Part of a small language model's weights.
Size: 10 layers, width 128, 3 heads of 32, MLP 320 GeGLU, vocabulary 5457, 2.43M parameters.
Each number is 50 + 12 x the weight over its row's rms, rounded and kept within 0 to 99. Layers, rows and columns count from 0. The size before them is the row's rms in percent of the matrix's.

# up: layer 6 MLP up, 320x128, rms 0.0874, rows 85-88, columns 0-127
# down: layer 6 MLP down (transposed), 320x128, rms 0.115, rows 85-88, columns 0-127
# gate: layer 6 MLP gate, 320x128, rms 0.0862, rows 86-88, columns 0-127
up85 093:72 35 25 45 47 45 53 61 67 53 46 50 44 50 34 85 41 57 57 52 45 41 51 71 60 33 47 72 50 56 42 28 38 62 49 46 29 50 48 75 48 59 51 61 56 56 43 54 48 40 52 39 38 44 47 47 61 39 52 46 56 38 53 54 34 62 52 50 37 59 50 36 57 47 67 37 36 42 65 31 50 44 40 60 24 44 53 54 44 66 50 55 62 49 52 61 56 45 40 59 44 44 92 45 52 41 51 55 69 56 56 38 51 52 48 75 27 51 67 66 65 35 51 54 80 49 32 67
down85 092:26 41 57 39 41 52 52 65 26 48 61 48 39 43 58 25 58 56 51 46 54 44 56 42 46 64 50 52 29 42 64 35 40 43 73 44 44 54 54 52 43 50 59 44 40 40 58 32 52 74 64 43 41 73 44 41 54 48 41 46 70 80 42 68 47 54 58 58 42 50 39 60 41 52 53 43 72 63 46 57 53 50 60 38 42 46 64 41 41 32 59 47 23 53 74 51 57 43 23 69 41 51 28 76 73 73 48 59 51 40 39 63 22 58 44 39 54 64 52 44 47 63 53 42 57 52 49 38
gate86 096:22 56 43 56 49 68 57 66 33 73 58 65 44 33 68 65 56 30 46 26 46 59 53 63 73 54 36 49 41 39 45 56 51 41 42 40 47 66 40 47 59 36 45 54 53 31 43 56 40 34 60 36 74 60 49 53 59 42 43 51 47 42 44 58 36 41 42 49 33 45 43 63 49 68 66 63 30 39 50 38 61 44 55 38 51 55 50 42 65 40 40 37 49 40 59 23 56 51 41 56 59 36 55 48 57 30 36 45 46 75 24 42 38 29 50 52 59 27 57 43 76 32 52 59 34 44 60 56
up86 098:49 48 53 38 49 56 62 47 37 52 59 41 44 63 54 53 82 48 74 53 58 50 53 52 40 50 52 49 80 50 36 59 58 43 58 65 66 35 41 29 43 61 63 52 58 39 56 50 50 51 63 31 53 42 52 60 62 47 40 57 56 35 72 39 50 58 48 74 28 38 45 53 45 48 57 51 53 64 54 42 29 66 71 61 58 45 83 58 69 47 63 21 62 57 46 47 69 49 65 76 58 50 53 38 32 54 57 30 45 56 51 66 51 50 61 59 68 41 62 74 38 61 63 32 62 41 47 42
down86 101:42 50 49 58 63 48 61 63 45 62 57 67 34 63 50 58 73 37 58 46 59 35 65 35 55 50 27 30 66 45 42 31 73 67 59 73 47 40 41 26 39 47 51 41 46 61 55 42 58 46 47 61 55 36 21 63 42 62 42 68 49 47 39 57 33 62 36 53 56 45 68 51 61 50 42 54 51 53 48 58 42 79 37 87 56 39 40 56 63 58 45 39 49 41 49 27 52 62 43 30 64 38 67 40 41 70 49 43 33 52 39 37 35 48 48 45 48 43 52 50 49 70 58 60 66 53 55 62
gate87 098:47 55 21 55 58 51 41 40 48 56 41 49 66 34 36 35 49 41 52 34 55 58 71 65 57 69 40 45 68 53 55 65 43 35 25 30 61 59 60 51 45 66 53 35 46 47 68 81 51 57 52 38 54 50 44 44 58 43 47 52 68 45 62 50 42 41 47 33 47 51 51 45 52 36 45 50 42 60 37 28 56 55 46 49 39 57 37 26 79 57 25 57 40 56 32 24 38 53 68 50 66 59 50 74 55 58 47 38 26 48 50 61 56 33 51 57 48 78 50 34 54 62 51 29 52 56 47 58
up87 090:59 46 49 72 49 51 45 44 42 59 44 68 49 50 57 41 47 32 46 40 62 49 56 32 66 38 57 55 42 51 70 69 51 33 37 42 59 64 18 63 75 32 58 46 51 63 52 57 53 36 64 39 56 74 70 53 62 42 39 59 48 42 38 39 59 44 45 51 40 55 41 59 52 59 65 74 67 63 55 43 42 37 68 53 37 39 78 51 34 29 60 44 38 40 26 33 40 80 44 44 44 61 43 27 46 33 59 69 41 59 48 50 47 24 44 54 52 39 41 53 65 43 52 57 48 49 50 58
down87 102:34 51 40 51 60 64 68 46 47 34 48 72 56 67 56 51 58 46 53 46 55 50 63 47 38 62 36 43 49 49 40 45 06 36 41 62 69 56 55 54 58 38 75 58 49 53 58 61 67 57 46 73 49 42 51 41 40 48 44 61 46 54 58 49 46 58 43 42 52 55 38 66 56 36 59 53 43 51 45 52 58 54 50 55 43 40 50 62 77 56 29 61 46 58 38 59 31 66 49 39 38 52 37 71 67 56 57 36 54 17 58 61 47 04 60 38 36 69 59 57 34 35 56 48 52 49 50 51
gate88 111:38 38 87 62 46 45 43 45 43 68 54 51 72 40 59 36 48 62 60 33 52 57 62 49 44 71 44 53 44 29 54 56 44 47 47 42 43 49 70 43 59 57 42 35 44 46 51 56 64 65 49 36 55 50 79 46 32 48 70 68 61 39 52 76 38 53 55 67 46 52 69 68 32 50 47 52 31 50 44 80 65 41 55 60 51 60 50 60 44 44 24 55 44 65 54 59 51 62 49 57 42 37 27 41 69 43 34 50 36 38 42 53 74 55 42 52 50 36 52 53 41 72 62 37 46 38 37 44
up88 099:34 58 46 57 49 53 34 39 43 76 53 44 28 40 27 46 52 50 55 37 24 41 54 48 58 57 46 61 48 39 52 37 67 36 45 61 43 69 47 45 22 81 46 44 46 40 44 46 57 41 58 50 36 52 61 58 32 33 35 50 63 45 85 68 67 40 47 55 46 61 72 47 41 47 51 53 67 68 59 39 21 58 47 58 45 55 48 51 45 45 58 47 53 66 77 47 54 62 48 61 75 46 51 53 63 62 53 40 49 54 57 63 17 50 54 52 45 42 37 38 45 34 41 65 64 55 52 36
down88 099:56 42 48 35 42 56 67 45 65 56 38 48 45 41 62 65 36 69 49 20 45 81 39 75 52 49 31 55 33 42 58 34 48 47 52 31 50 42 34 44 61 29 69 50 59 45 61 57 57 55 32 68 37 21 54 45 47 48 55 49 61 63 52 59 53 37 51 39 45 51 63 28 57 51 45 54 30 35 39 74 43 67 56 55 41 73 50 47 33 72 51 63 50 50 49 45 49 18 70 48 60 44 54 39 43 40 43 68 54 48 39 46 55 42 54 52 34 35 62 44 40 43 43 61 64 46 31 41